Weights of a small GPT-style language model, trained from scratch on English Wikipedia.
Size: width 224, 7 heads of 32, MLP 576 SwiGLU, vocabulary 8192, 7.15M parameters.
Architecture: RMSNorm before each block, rotary positions, biases, tied embeddings.
Training: a variant of Adam for these matrices, 207M tokens, 6327 steps.
Each number is 200 + 20 x the weight over its row's rms, rounded and kept within 0 to 999. Layers, rows and columns count from 0. The size before them is the row's rms in percent of the matrix's.

# gate: layer 2 MLP gate, 576x224, rms 0.0434, rows 245-284, columns 168-223
# up: layer 2 MLP up, 576x224, rms 0.0408, rows 245-284, columns 168-223
# down: layer 2 MLP down (transposed), 576x224, rms 0.0367, rows 245-284, columns 168-223
gate245,115,208,216,207,197,200,182,168,174,217,185,208,210,214,152,193,168,227,227,202,221,226,210,192,203,218,205,222,205,206,175,203,215,179,170,205,196,224,210,179,200,226,204,197,198,228,205,202,166,224,205,194,219,225,193,196,195
up245,105,210,175,220,181,217,196,198,171,210,213,220,193,175,190,173,174,212,153,191,220,197,243,183,226,160,202,243,206,261,189,191,245,237,210,196,183,235,227,176,176,188,190,223,180,205,211,237,221,194,215,176,180,205,203,205,259
down245,108,235,205,213,174,209,182,195,188,196,195,204,179,187,173,213,226,229,181,205,199,195,185,172,192,164,223,199,208,196,217,206,168,187,234,197,168,237,210,187,219,186,146,194,224,167,207,185,181,187,237,196,196,164,197,209,202
gate246,080,171,207,202,222,197,235,207,217,233,215,192,206,178,230,217,198,226,167,187,192,158,185,179,221,183,219,203,206,222,231,211,220,209,185,202,161,232,215,197,197,196,175,187,178,163,221,222,196,178,228,196,222,204,193,196,216
up246,087,193,214,189,221,198,229,183,187,227,176,204,232,178,190,155,249,182,204,191,196,187,200,211,209,195,213,188,164,177,225,208,164,192,234,208,207,203,164,192,217,197,182,175,194,202,213,223,209,203,175,212,197,204,177,229,173
down246,088,210,163,216,182,184,199,219,192,151,221,217,199,198,221,234,209,215,156,190,205,199,215,176,170,167,185,207,217,181,220,205,244,216,210,199,215,272,220,204,192,178,225,199,207,188,191,158,205,218,188,188,232,220,221,185,215
gate247,088,183,204,211,224,172,237,206,190,228,182,201,180,209,193,206,193,206,241,241,177,211,234,183,182,185,200,206,176,164,213,195,174,196,210,171,207,218,225,220,171,190,185,195,212,225,174,214,207,197,214,236,167,230,186,201,157
up247,089,233,183,213,220,205,168,201,200,208,232,214,202,169,202,208,180,254,199,201,195,232,220,164,184,238,219,217,248,197,200,212,191,209,201,232,210,201,201,209,212,183,229,185,204,216,213,172,164,195,183,156,188,205,225,179,207
down247,095,200,176,189,203,204,196,188,148,186,201,239,187,194,225,207,190,203,205,224,193,207,215,199,208,221,211,192,215,182,181,220,175,194,214,199,229,197,193,189,191,185,190,192,215,222,201,184,196,169,171,187,152,198,199,190,197
gate248,089,187,222,222,227,196,209,223,179,201,237,181,194,189,184,175,214,185,195,232,204,217,229,192,185,202,215,180,214,209,198,195,190,210,209,155,236,185,202,232,228,196,201,183,189,224,190,138,206,223,173,181,181,229,182,205,205
up248,084,204,194,164,174,196,183,225,222,239,191,187,192,219,163,185,216,253,215,162,197,179,219,157,217,177,201,238,200,195,203,205,220,182,182,209,165,189,181,190,185,196,187,210,207,203,206,203,185,166,189,244,200,139,206,243,181
down248,091,228,223,234,238,190,213,220,236,207,227,197,191,233,205,191,215,205,197,189,218,171,201,195,164,209,180,192,206,196,204,222,192,200,166,192,232,196,176,207,243,202,183,218,194,201,225,187,173,157,187,198,205,202,211,224,202
gate249,095,207,207,200,198,178,192,189,172,222,186,202,203,164,208,218,198,218,242,222,197,221,184,204,180,191,163,202,194,206,160,228,191,203,219,206,201,184,203,190,179,235,212,204,210,196,163,172,199,165,187,186,196,188,211,242,195
up249,102,219,220,213,175,215,174,203,204,191,228,169,184,181,215,207,208,212,212,191,188,199,237,242,179,232,180,215,205,188,176,191,240,179,193,201,232,164,221,192,212,194,201,182,203,176,201,202,186,162,164,193,195,194,187,217,185
down249,107,215,210,206,178,210,174,234,200,233,204,188,204,235,244,213,196,238,208,207,185,178,191,177,170,190,200,193,248,218,181,215,218,176,205,169,182,175,189,192,188,199,198,210,180,187,191,165,241,242,191,192,189,209,225,251,190
gate250,100,235,218,234,211,189,214,186,191,227,204,165,178,193,216,201,192,185,249,254,192,178,178,210,209,173,174,202,185,196,206,204,198,198,171,214,219,218,234,251,216,211,189,203,196,180,213,181,243,174,187,182,182,217,210,203,232
up250,104,202,226,251,205,187,187,188,160,231,155,163,206,179,215,195,184,191,199,227,251,165,192,184,186,196,230,212,179,181,202,202,186,185,215,238,185,207,186,235,223,193,205,207,199,170,209,207,215,167,188,207,210,198,208,240,198
down250,095,188,194,189,193,206,207,212,230,246,197,220,194,156,187,218,198,220,204,175,233,209,168,230,226,208,206,212,201,147,207,211,222,230,187,223,220,263,219,191,188,178,185,172,210,196,201,195,210,230,210,194,178,182,173,187,201
gate251,097,182,198,185,234,228,197,201,201,208,197,215,207,231,195,196,203,196,182,214,196,220,155,230,190,200,188,183,179,175,190,184,204,237,169,217,223,182,197,199,158,166,176,212,154,215,213,180,177,226,187,226,190,220,248,186,221
up251,097,203,169,175,206,205,199,213,198,184,178,200,224,212,200,183,230,197,179,194,173,201,208,211,175,168,189,224,222,229,178,178,212,204,190,208,201,208,147,184,181,201,175,260,170,177,200,186,173,222,176,208,216,203,197,202,213
down251,101,203,183,200,221,199,173,211,213,213,185,214,181,203,171,178,176,212,222,175,254,229,188,198,198,203,183,212,171,217,179,211,217,165,200,173,241,212,215,199,201,210,216,167,187,212,217,191,209,190,194,191,179,204,162,172,223
gate252,105,199,205,225,201,210,184,236,171,189,216,199,181,236,186,235,218,215,200,254,215,212,203,210,246,178,211,187,186,200,206,207,203,194,186,186,181,211,208,196,181,190,195,197,192,195,170,191,149,212,189,177,180,203,192,181,172
up252,100,166,174,200,217,200,220,204,229,197,221,250,190,224,202,173,244,209,166,180,173,227,186,191,202,190,201,190,206,206,220,216,195,214,218,183,173,232,205,229,194,197,219,213,179,168,201,196,186,208,200,175,159,183,213,175,237
down252,103,208,212,208,178,194,232,186,172,184,188,187,216,156,203,231,189,201,189,189,190,173,188,156,221,191,226,199,212,171,225,175,162,226,182,178,187,215,210,204,178,199,182,246,208,178,192,190,196,190,187,222,196,198,238,211,177
gate253,093,190,203,194,181,206,208,179,210,174,183,220,201,206,210,218,182,200,216,235,232,191,203,166,198,168,212,229,226,223,163,181,176,233,191,189,187,207,217,160,214,210,203,189,201,207,179,191,200,209,227,189,171,207,199,232,193
up253,088,209,209,192,191,190,170,211,175,171,202,204,177,263,203,198,218,193,161,210,191,218,212,201,194,201,182,208,208,223,164,231,170,185,172,203,233,172,192,201,197,215,222,219,194,189,171,184,218,194,190,198,205,167,198,189,229
down253,088,190,212,208,201,199,177,229,207,196,195,254,161,201,190,201,219,206,214,237,213,224,195,200,218,164,205,198,213,225,205,229,219,223,225,213,194,208,192,173,183,193,198,176,206,210,222,209,189,230,194,146,228,177,220,179,169
gate254,107,242,226,199,191,226,206,171,232,188,172,221,178,182,222,207,192,194,215,191,158,211,235,183,218,191,193,203,200,226,191,169,195,195,214,203,204,194,211,165,214,201,216,216,201,201,183,224,202,215,191,233,209,192,211,236,215
up254,107,200,201,232,196,237,202,199,187,184,203,216,177,206,197,214,197,182,214,194,174,239,216,193,174,197,203,228,192,200,179,196,167,211,183,174,204,179,213,234,186,194,215,236,212,218,200,236,176,222,191,196,230,203,202,211,197
down254,110,201,214,207,203,230,213,199,211,198,200,230,183,204,172,213,192,201,228,199,212,196,186,198,201,179,203,185,217,176,210,229,209,227,180,193,164,211,222,190,175,185,182,185,209,209,169,216,212,192,179,180,236,159,198,210,207
gate255,082,214,209,208,234,192,237,238,218,207,208,170,251,211,192,210,202,197,191,228,211,217,167,188,202,164,185,191,186,210,233,178,173,222,178,177,214,178,194,200,219,172,201,151,222,217,199,194,199,179,160,199,207,225,199,228,219
up255,083,178,201,244,241,203,224,187,226,216,211,181,213,209,211,210,163,178,194,202,191,202,147,203,185,176,230,187,190,211,215,179,201,252,244,192,217,199,206,207,201,203,222,156,220,213,209,201,236,202,237,177,205,243,186,192,207
down255,090,194,214,222,172,187,210,179,202,186,201,216,155,160,249,202,202,178,171,196,183,202,232,183,217,149,221,192,210,227,185,186,222,258,218,208,203,175,200,181,194,191,181,186,204,189,210,214,225,203,244,198,185,198,207,172,242
gate256,108,193,224,211,164,180,193,195,209,207,171,185,225,221,175,181,186,196,199,196,223,194,199,178,189,223,177,192,208,176,204,220,227,162,158,241,202,191,197,207,185,197,208,183,176,173,174,202,234,211,204,211,211,185,159,188,191
up256,105,178,233,207,168,212,238,200,188,191,197,199,179,199,242,218,208,184,210,192,192,225,212,197,166,203,241,217,213,139,208,212,185,204,242,196,183,191,201,208,216,181,186,194,175,179,263,213,222,205,196,207,192,203,186,216,194
down256,111,202,245,204,194,215,201,217,236,198,184,214,219,226,163,169,220,183,233,158,223,182,174,201,186,228,184,196,212,221,203,194,195,178,169,192,170,156,197,202,185,191,205,218,205,204,176,181,174,248,209,197,187,208,192,204,181
gate257,098,199,199,239,210,221,177,204,188,197,197,207,167,203,210,195,202,231,201,198,206,169,210,140,195,199,197,194,199,168,190,193,197,213,183,214,209,164,198,246,212,164,243,237,141,195,197,220,211,184,214,185,199,159,232,213,220
up257,099,203,199,220,212,205,176,182,240,179,199,183,188,216,202,238,196,210,147,198,187,211,206,179,178,169,199,209,166,183,164,188,192,182,205,218,182,230,206,209,189,183,182,201,156,203,162,215,178,231,199,218,212,210,218,228,219
down257,101,192,173,158,207,188,182,209,182,201,157,187,243,146,207,208,212,177,216,160,210,198,180,237,186,249,211,226,218,188,189,168,172,201,175,194,164,215,209,191,202,212,222,212,217,208,198,170,192,200,215,201,224,202,190,193,175
gate258,117,204,214,196,220,192,190,199,205,202,159,192,232,224,200,209,178,215,201,224,206,229,193,195,224,196,195,222,207,185,240,174,227,208,184,242,163,193,211,192,214,187,231,197,202,200,166,236,234,196,184,187,201,184,212,195,208
up258,101,190,219,210,254,206,180,245,223,186,188,192,199,165,177,241,172,220,192,228,228,201,200,171,209,185,201,197,195,182,203,208,202,208,226,196,197,177,193,219,222,144,213,216,206,206,178,195,169,190,187,183,187,214,191,189,160
down258,099,196,229,197,203,229,211,221,204,202,225,212,184,206,188,175,191,230,228,214,221,174,177,191,178,175,205,228,212,177,195,183,219,194,227,177,220,201,196,226,228,245,197,199,230,222,173,172,202,199,190,178,234,241,201,178,178
gate259,108,178,232,209,178,235,200,201,200,211,183,199,258,189,191,190,218,240,225,199,214,217,195,198,210,185,179,185,196,191,183,210,197,198,174,187,171,208,202,196,167,192,181,207,206,172,174,177,199,213,203,152,200,217,228,198,201
up259,105,216,201,187,206,181,206,214,192,190,175,197,186,199,223,189,198,161,171,206,187,174,207,218,199,238,200,197,206,232,197,147,206,177,213,184,212,214,192,194,233,194,212,192,195,202,211,218,194,188,192,198,191,197,201,200,253
down259,103,241,213,190,232,186,187,214,226,194,201,233,159,227,201,188,208,218,213,262,198,196,148,184,168,182,200,207,217,224,194,221,194,207,175,198,205,236,210,194,190,189,225,212,198,172,184,203,197,224,195,185,241,188,197,209,181
gate260,100,198,179,165,234,201,172,224,221,202,177,232,231,166,187,202,172,195,169,191,195,211,206,230,175,173,226,189,228,204,192,191,178,205,188,195,189,214,195,176,204,196,173,220,219,186,231,186,171,215,176,189,192,209,224,206,246
up260,100,182,190,218,186,186,183,233,183,172,241,184,178,216,213,189,225,181,205,210,207,238,208,218,187,193,216,175,155,169,171,181,198,226,187,209,214,185,198,198,197,252,227,210,160,228,219,216,189,192,196,207,222,197,212,182,210
down260,106,199,184,186,189,177,187,207,184,202,216,165,202,181,235,222,192,210,179,184,235,184,198,170,210,189,192,241,191,186,184,168,189,200,186,208,200,210,243,169,187,226,196,218,171,198,215,170,204,179,197,202,237,209,224,212,227
gate261,086,165,242,183,228,226,223,195,203,184,219,211,183,202,155,228,208,215,157,229,196,197,211,218,189,179,195,201,175,181,200,218,175,229,182,197,198,188,174,209,203,183,208,167,190,216,233,163,222,200,200,209,240,220,216,210,178
up261,085,177,192,183,212,191,218,223,201,200,172,183,232,207,202,205,187,224,204,239,213,205,202,177,221,177,199,198,190,209,190,206,210,223,190,175,178,170,205,180,181,195,206,230,211,236,192,262,206,207,184,199,192,223,203,196,173
down261,090,182,195,204,235,179,157,210,182,217,220,181,200,238,179,235,172,212,214,198,195,209,197,210,220,174,179,201,227,231,150,169,189,211,171,177,210,191,171,203,213,225,195,163,220,204,215,183,201,215,211,223,213,238,210,202,191
gate262,080,195,184,197,222,209,209,225,183,186,182,183,167,186,214,198,232,195,226,234,211,204,200,191,211,211,235,207,175,197,204,188,189,213,202,183,182,219,222,196,156,195,202,186,219,192,212,224,167,190,177,192,205,223,190,197,203
up262,088,208,246,210,174,183,181,204,191,174,201,215,210,215,227,172,225,165,182,205,210,218,184,196,201,178,200,210,198,187,194,194,204,194,172,186,195,214,193,201,198,223,206,193,233,182,208,216,207,195,186,231,225,177,192,225,199
down262,087,188,176,174,262,226,184,228,234,213,197,236,186,213,195,206,196,221,167,232,179,235,199,188,189,218,207,214,175,167,219,240,201,187,203,209,221,194,213,188,218,174,212,190,227,219,201,218,198,205,178,191,191,242,244,204,160
gate263,098,220,176,190,155,222,223,215,221,169,167,209,197,176,206,182,200,205,178,202,185,190,184,213,179,224,187,191,189,216,177,176,219,229,183,175,213,195,224,188,189,193,204,185,196,202,227,240,250,217,201,184,173,234,227,223,213
up263,102,224,186,195,217,204,201,162,231,164,195,188,156,198,197,179,197,191,186,218,208,180,203,194,209,203,170,192,196,222,203,156,226,204,208,202,179,193,183,225,167,199,208,226,176,191,243,220,188,201,209,180,210,197,196,198,213
down263,104,192,249,214,202,172,204,211,187,189,224,232,186,206,194,206,167,218,232,222,223,230,203,201,228,201,220,192,231,171,208,196,188,190,210,228,175,225,217,175,206,230,209,185,229,210,197,198,196,182,222,181,205,182,182,192,207
gate264,106,187,192,188,199,228,183,230,201,183,229,200,215,184,192,242,178,187,195,223,202,206,192,228,233,226,193,233,186,166,182,198,210,185,208,208,215,218,180,207,192,159,217,213,209,184,205,189,204,166,183,175,191,226,210,207,179
up264,102,207,212,170,200,194,223,218,182,199,186,187,196,211,182,188,203,207,170,208,207,215,220,208,238,209,184,167,183,200,190,181,197,201,197,202,215,201,221,196,143,191,193,206,208,184,201,190,227,173,199,194,205,187,176,189,162
down264,105,186,211,201,202,202,182,235,173,227,195,189,230,214,231,173,175,195,165,202,180,197,184,220,248,185,190,197,218,216,214,209,180,197,174,240,223,234,225,187,195,168,209,187,206,168,192,170,164,210,175,179,196,196,219,161,197
gate265,090,247,201,172,222,232,179,208,196,182,218,214,197,220,232,187,200,187,226,207,182,170,199,222,199,188,216,212,185,236,201,166,189,212,205,202,180,236,171,186,195,210,189,209,177,162,206,193,216,200,215,213,192,200,222,194,186
up265,090,185,232,198,190,218,217,184,163,187,177,210,236,214,206,161,222,216,199,189,214,219,221,212,171,216,194,166,212,193,256,200,207,166,163,219,193,188,166,223,178,205,227,248,185,188,213,225,201,194,190,207,208,189,180,243,220
down265,093,208,186,215,239,244,179,217,210,196,239,222,184,193,231,210,194,221,205,217,183,199,231,205,198,213,244,229,203,209,163,202,228,211,212,157,194,191,191,202,206,217,146,195,228,193,205,191,227,199,189,182,169,199,232,212,184
gate266,112,196,193,153,198,174,194,234,164,214,189,193,169,196,171,214,214,201,226,202,204,225,178,200,187,221,208,206,218,187,184,164,208,178,193,197,223,168,202,213,226,199,215,186,212,187,213,180,178,175,210,226,200,207,201,149,181
up266,110,193,223,194,215,204,193,197,195,198,188,190,216,192,181,186,193,209,210,194,225,190,201,224,188,186,186,221,196,183,172,196,224,206,201,237,205,189,224,192,244,212,217,183,184,221,201,225,181,217,164,189,226,196,210,238,213
down266,110,183,177,197,181,199,198,185,175,187,219,224,203,187,200,230,214,198,216,213,194,194,192,219,201,183,185,195,176,200,207,183,208,141,215,196,213,172,176,226,210,210,205,202,187,206,194,168,180,207,221,223,192,197,200,189,183
gate267,099,191,189,168,180,195,235,172,208,210,218,207,167,179,206,219,186,247,220,213,222,212,246,188,178,172,230,211,191,217,225,213,210,209,213,163,202,198,214,178,235,234,225,219,232,208,230,214,182,185,193,194,191,219,193,187,230
up267,099,243,233,199,185,199,176,204,216,206,207,208,241,216,174,146,230,206,179,211,204,231,197,217,216,193,216,181,199,204,172,213,187,217,206,184,182,199,210,218,197,204,201,185,185,193,181,161,169,188,186,187,211,153,191,219,193
down267,102,204,249,232,201,228,194,222,203,193,215,235,214,213,218,169,184,211,218,195,184,213,216,179,206,209,180,191,202,195,211,170,242,208,226,191,211,189,208,263,221,197,216,199,190,244,196,219,236,238,190,188,220,169,200,193,203
gate268,112,216,207,223,211,229,214,178,172,180,174,211,210,225,207,190,221,211,183,169,143,164,182,225,200,198,206,197,204,214,176,192,203,203,212,183,208,196,202,213,175,176,193,194,196,197,204,221,207,215,205,235,195,193,213,232,201
up268,109,224,197,228,193,184,227,187,218,190,169,188,188,171,199,193,206,236,177,171,162,213,218,183,200,185,204,216,205,184,164,199,204,201,207,223,207,193,225,187,181,210,205,174,190,158,218,195,213,252,202,210,221,172,223,210,214
down268,091,201,196,187,208,196,182,173,190,195,207,180,194,209,204,241,191,228,210,207,174,221,201,232,183,189,211,187,198,199,224,198,187,193,223,192,123,221,197,166,159,202,211,183,213,182,215,202,174,201,278,203,188,170,186,202,211
gate269,084,185,226,242,196,228,192,206,190,176,191,212,182,192,198,171,188,192,213,184,199,200,206,227,191,186,190,238,193,209,166,183,206,213,173,207,172,185,207,193,187,200,190,250,163,216,170,179,224,169,223,204,219,180,208,204,185
up269,093,201,208,256,192,183,200,182,211,206,209,235,182,189,226,221,220,201,199,202,199,206,243,173,186,216,200,181,232,202,208,168,189,213,194,198,193,211,211,169,164,184,235,194,200,201,209,179,178,218,199,206,199,212,218,188,209
down269,095,186,208,139,207,219,194,232,162,218,217,178,216,230,211,217,193,211,194,210,207,216,209,199,196,206,168,231,169,178,215,205,206,185,194,190,187,207,190,173,225,229,188,175,220,194,204,191,184,193,209,198,213,177,178,218,188
gate270,102,220,188,234,223,147,211,217,200,215,211,157,199,158,209,198,171,206,205,218,219,231,229,161,238,212,218,215,174,186,173,200,204,192,221,216,212,203,234,189,196,157,218,222,198,189,223,230,213,171,192,170,201,201,206,191,202
up270,100,159,212,207,163,218,184,198,221,196,220,199,182,174,238,163,200,208,209,182,188,209,227,196,190,219,226,199,211,198,212,213,197,173,198,213,167,209,212,174,227,222,228,187,213,186,210,178,245,190,217,189,200,206,223,173,197
down270,103,184,210,193,178,195,194,221,217,216,253,198,200,194,188,208,210,206,223,188,179,213,185,211,185,176,185,189,235,208,206,205,211,187,183,182,212,189,193,203,244,225,210,171,195,229,227,178,208,206,215,213,184,200,196,209,220
gate271,110,226,190,177,185,202,188,209,197,171,222,209,250,186,204,236,191,220,189,187,228,186,173,182,228,219,189,204,187,202,161,210,187,160,184,239,194,185,212,206,196,209,195,213,208,208,219,219,235,177,173,206,221,160,228,177,201
up271,103,205,185,187,172,186,197,204,206,212,198,178,186,195,203,198,213,202,199,190,199,238,204,190,191,188,218,186,229,179,178,200,202,175,193,206,194,225,172,214,208,190,223,195,193,211,205,219,210,222,177,220,207,183,205,181,200
down271,108,205,197,183,199,217,203,197,187,223,188,202,200,198,197,197,200,247,190,221,192,216,202,236,160,209,242,175,188,177,173,195,209,185,228,186,188,239,179,173,232,222,241,210,208,244,201,209,213,204,217,173,203,178,238,193,208
gate272,111,215,174,190,209,196,203,205,196,157,237,211,202,204,181,218,219,226,207,218,174,195,187,194,204,238,196,222,196,187,204,218,173,193,214,201,219,190,185,174,181,213,245,175,215,203,209,207,224,217,189,182,208,186,187,195,228
up272,104,231,208,211,201,184,219,203,170,177,187,187,177,202,191,169,153,239,161,226,200,242,219,208,198,199,176,200,189,217,195,197,196,159,209,189,170,204,194,209,207,213,179,174,190,197,199,194,211,178,183,194,223,174,203,173,202
down272,108,209,208,238,180,180,258,203,167,199,201,212,187,182,224,194,202,227,177,220,193,215,193,194,186,206,180,188,180,221,220,209,194,163,209,190,155,200,176,222,205,163,175,188,183,188,204,216,216,193,219,215,176,202,221,212,182
gate273,117,200,187,188,187,222,201,200,207,195,212,230,175,167,209,196,158,203,195,236,226,202,214,182,195,184,214,193,225,195,183,211,218,212,209,175,196,168,208,218,197,178,160,187,194,199,212,181,218,198,198,166,200,193,197,204,233
up273,104,189,232,211,201,195,200,195,189,188,204,212,185,235,206,195,245,188,194,192,189,188,155,190,215,164,191,200,228,247,205,181,207,152,225,210,213,205,202,156,161,190,181,223,173,171,195,220,183,185,219,208,203,231,160,181,182
down273,106,218,176,206,219,174,192,224,202,192,204,210,192,191,188,200,208,209,200,203,174,185,188,206,199,234,159,220,191,183,190,193,184,219,185,194,262,225,210,213,222,226,214,202,200,216,195,166,195,213,208,203,184,236,193,221,189
gate274,118,221,204,155,152,243,171,212,201,154,194,243,220,199,207,187,209,202,177,215,182,199,192,209,198,214,200,201,213,209,174,187,187,164,212,190,213,206,227,198,175,126,222,179,224,228,209,202,193,226,183,216,182,192,168,268,206
up274,115,199,212,197,184,204,212,208,178,169,229,224,194,187,203,213,149,211,183,197,190,187,209,222,200,205,226,231,177,184,194,194,230,172,233,144,228,207,181,218,157,179,207,196,197,204,182,206,209,197,215,203,208,221,195,178,205
down274,117,197,182,201,210,165,211,198,198,210,194,214,221,213,195,202,201,244,226,228,194,202,232,183,220,178,183,199,197,192,202,172,224,184,200,160,194,191,162,160,197,242,196,186,185,199,160,189,224,196,208,193,236,172,202,148,187
gate275,104,230,228,201,214,221,203,194,217,199,194,202,211,184,175,198,172,200,186,177,175,181,175,184,177,230,218,197,211,194,196,208,198,190,217,222,225,210,237,209,212,209,205,212,211,204,203,218,197,217,184,212,196,188,209,252,216
up275,102,221,212,202,194,175,199,208,166,230,199,216,177,188,182,215,211,259,184,191,207,194,221,175,228,222,219,179,208,198,190,215,195,200,208,180,233,166,187,193,147,208,199,178,228,212,200,184,191,202,209,200,175,200,143,200,175
down275,095,225,183,176,205,221,154,233,191,167,218,189,201,198,175,224,167,230,191,194,201,240,200,221,201,229,192,207,180,208,204,207,203,224,183,189,220,168,193,195,187,210,219,199,212,197,181,177,199,197,164,186,209,222,199,209,185
gate276,095,216,226,235,190,180,234,187,212,200,185,196,206,229,213,179,222,168,190,215,209,172,184,216,179,188,214,191,194,163,202,202,217,187,197,200,217,212,248,204,167,210,204,222,208,219,198,199,191,230,211,222,205,231,201,221,217
up276,098,209,193,210,217,181,206,207,227,235,188,228,197,185,196,249,174,165,216,202,220,203,185,182,167,212,206,205,217,190,194,206,211,181,192,221,201,218,192,189,198,200,235,220,216,237,218,176,169,174,198,190,210,215,177,220,227
down276,099,169,188,215,181,213,209,193,184,225,211,172,203,195,199,172,234,230,144,251,192,205,216,195,232,206,218,247,221,209,211,198,201,242,206,252,183,202,180,200,232,198,202,207,175,189,228,219,220,228,198,238,195,181,167,183,196
gate277,080,191,218,215,204,200,195,194,192,230,206,220,191,188,189,222,200,185,187,191,227,219,207,157,193,209,193,231,182,200,220,208,177,194,198,203,196,185,152,204,207,187,211,182,183,215,229,199,164,197,219,179,196,224,183,229,222
up277,091,188,185,176,203,193,244,229,201,200,231,192,226,212,197,216,208,205,213,204,198,205,162,205,167,233,204,196,218,215,207,204,205,195,197,203,194,198,228,213,201,230,224,206,220,201,244,212,211,185,180,196,197,205,212,195,221
down277,091,215,225,219,164,181,197,205,169,158,182,238,186,186,207,202,238,176,225,231,190,190,234,206,183,200,162,217,214,184,146,202,207,230,196,198,212,165,215,227,163,180,171,209,177,204,227,165,195,221,210,204,188,189,209,234,206
gate278,110,220,203,215,219,204,202,213,217,198,216,195,219,175,185,200,197,189,226,192,229,139,206,187,209,249,212,190,168,184,176,181,191,182,217,235,225,146,218,197,214,223,206,190,177,195,174,232,170,173,206,187,220,183,206,211,236
up278,111,178,206,216,219,193,213,213,227,156,189,180,212,212,222,194,225,204,204,181,200,169,192,209,222,218,169,182,201,218,238,200,201,170,190,227,215,178,231,180,159,214,234,217,212,222,218,199,172,202,199,208,247,218,240,185,228
down278,104,197,185,198,211,201,197,235,199,205,217,225,239,224,194,176,236,215,181,211,215,167,228,222,231,187,210,212,214,207,217,180,202,194,219,208,171,175,198,218,212,195,186,218,194,159,195,190,194,171,267,195,175,202,223,200,200
gate279,093,180,202,215,230,221,185,172,206,179,200,222,203,198,207,228,193,190,215,228,209,188,208,216,160,235,191,194,182,220,217,174,142,201,184,187,216,207,224,204,169,234,194,237,200,197,200,168,205,163,209,213,261,221,189,175,182
up279,102,194,237,184,155,189,217,188,171,211,171,186,194,201,209,193,242,172,206,232,210,180,209,201,204,200,180,162,184,171,232,198,188,204,211,227,183,189,167,201,165,204,202,195,184,216,214,235,194,200,204,220,220,185,193,212,223
down279,102,206,156,187,230,200,162,195,200,214,199,200,177,203,175,207,170,191,170,166,187,181,208,240,210,227,177,231,178,218,185,209,207,193,187,181,199,213,187,195,213,199,204,201,211,226,215,164,193,197,189,202,209,228,203,195,185
gate280,085,202,165,217,173,219,213,213,191,188,219,214,236,220,198,181,217,217,233,210,217,184,205,212,215,184,188,184,193,230,220,187,213,212,192,181,207,170,212,183,186,203,170,201,177,225,219,211,217,210,221,176,213,202,198,214,192
up280,092,169,149,220,189,187,200,226,193,210,212,192,215,210,193,247,192,214,242,218,211,214,217,190,236,209,191,210,235,243,218,199,217,210,178,192,163,180,210,223,191,203,211,196,228,214,251,220,227,210,225,199,206,195,217,210,197
down280,097,186,180,196,191,226,197,205,192,211,188,205,218,239,194,195,220,198,218,204,204,189,216,250,238,205,197,187,199,194,206,185,191,218,207,226,172,193,177,176,176,178,170,215,199,212,217,206,201,170,254,186,211,210,219,204,159
gate281,093,217,192,184,225,199,218,173,243,235,201,211,143,170,215,223,192,165,223,215,193,164,221,196,209,198,170,198,179,212,197,207,169,195,219,201,228,178,180,164,226,189,206,201,216,195,215,200,225,203,194,177,208,169,207,185,172
up281,095,210,225,218,194,203,186,204,222,197,242,234,185,175,208,180,215,204,205,217,217,231,208,226,222,212,192,207,193,212,207,207,199,231,196,219,193,195,158,186,190,170,204,145,214,196,188,188,198,202,222,194,201,173,214,228,209
down281,098,207,200,199,216,195,223,187,200,200,221,211,197,163,234,199,201,227,220,172,204,205,176,210,179,185,195,231,194,198,206,195,180,191,203,189,206,190,219,205,202,172,218,186,203,238,210,230,190,212,171,190,217,209,207,242,175
gate282,089,172,215,184,176,229,205,227,217,221,226,202,184,225,218,188,215,202,191,245,226,187,179,214,210,177,194,182,251,218,225,203,220,203,189,193,216,182,191,231,152,170,193,186,222,212,221,188,172,144,206,187,192,237,223,213,198
up282,081,204,199,189,216,221,223,224,192,180,216,187,195,199,202,194,196,218,176,202,176,226,181,202,178,227,257,198,175,196,175,173,217,192,183,210,204,176,167,203,215,209,199,163,191,206,201,191,208,176,209,231,184,210,224,201,173
down282,081,195,196,198,187,217,177,185,222,212,241,223,162,210,233,209,204,193,158,186,175,190,201,231,199,217,182,167,236,190,229,193,203,174,172,179,206,192,212,208,183,171,195,204,216,199,224,157,186,201,196,200,193,213,204,195,178
gate283,096,161,212,189,171,197,209,223,185,191,231,187,214,182,206,210,194,197,233,175,195,206,185,190,205,190,215,173,219,178,202,234,233,236,155,217,203,206,236,209,198,171,190,206,198,166,180,186,212,212,203,175,177,246,214,181,203
up283,100,174,192,206,151,228,259,191,212,204,213,189,173,200,178,204,178,221,195,188,205,188,183,194,201,188,218,181,210,191,204,206,185,190,203,207,177,206,163,185,196,206,225,165,185,203,184,201,207,182,207,180,191,215,166,217,164
down283,104,230,195,185,190,205,208,210,196,207,217,192,209,180,203,202,190,213,214,190,210,213,224,228,227,202,198,198,169,166,206,187,206,193,218,239,185,194,194,226,169,204,222,173,224,172,236,156,181,212,173,171,185,199,188,217,185
gate284,096,215,209,203,189,194,169,220,218,189,212,196,216,244,237,214,221,200,200,167,219,226,212,211,181,215,216,184,201,246,196,192,215,151,190,208,229,182,173,165,201,200,204,194,195,225,170,194,194,211,199,217,201,188,212,228,207
up284,100,197,182,184,143,211,203,179,169,197,227,236,220,204,172,175,163,171,194,178,197,194,134,187,220,209,179,200,209,199,204,210,180,203,193,193,156,190,197,199,217,243,187,186,220,225,191,181,198,215,197,176,221,190,185,187,179
down284,104,233,216,217,176,171,216,191,207,181,209,222,183,176,183,182,209,203,212,191,205,186,209,198,227,158,176,184,205,180,180,200,205,217,195,195,233,217,211,189,209,191,216,212,172,210,213,198,248,259,206,176,219,172,185,198,228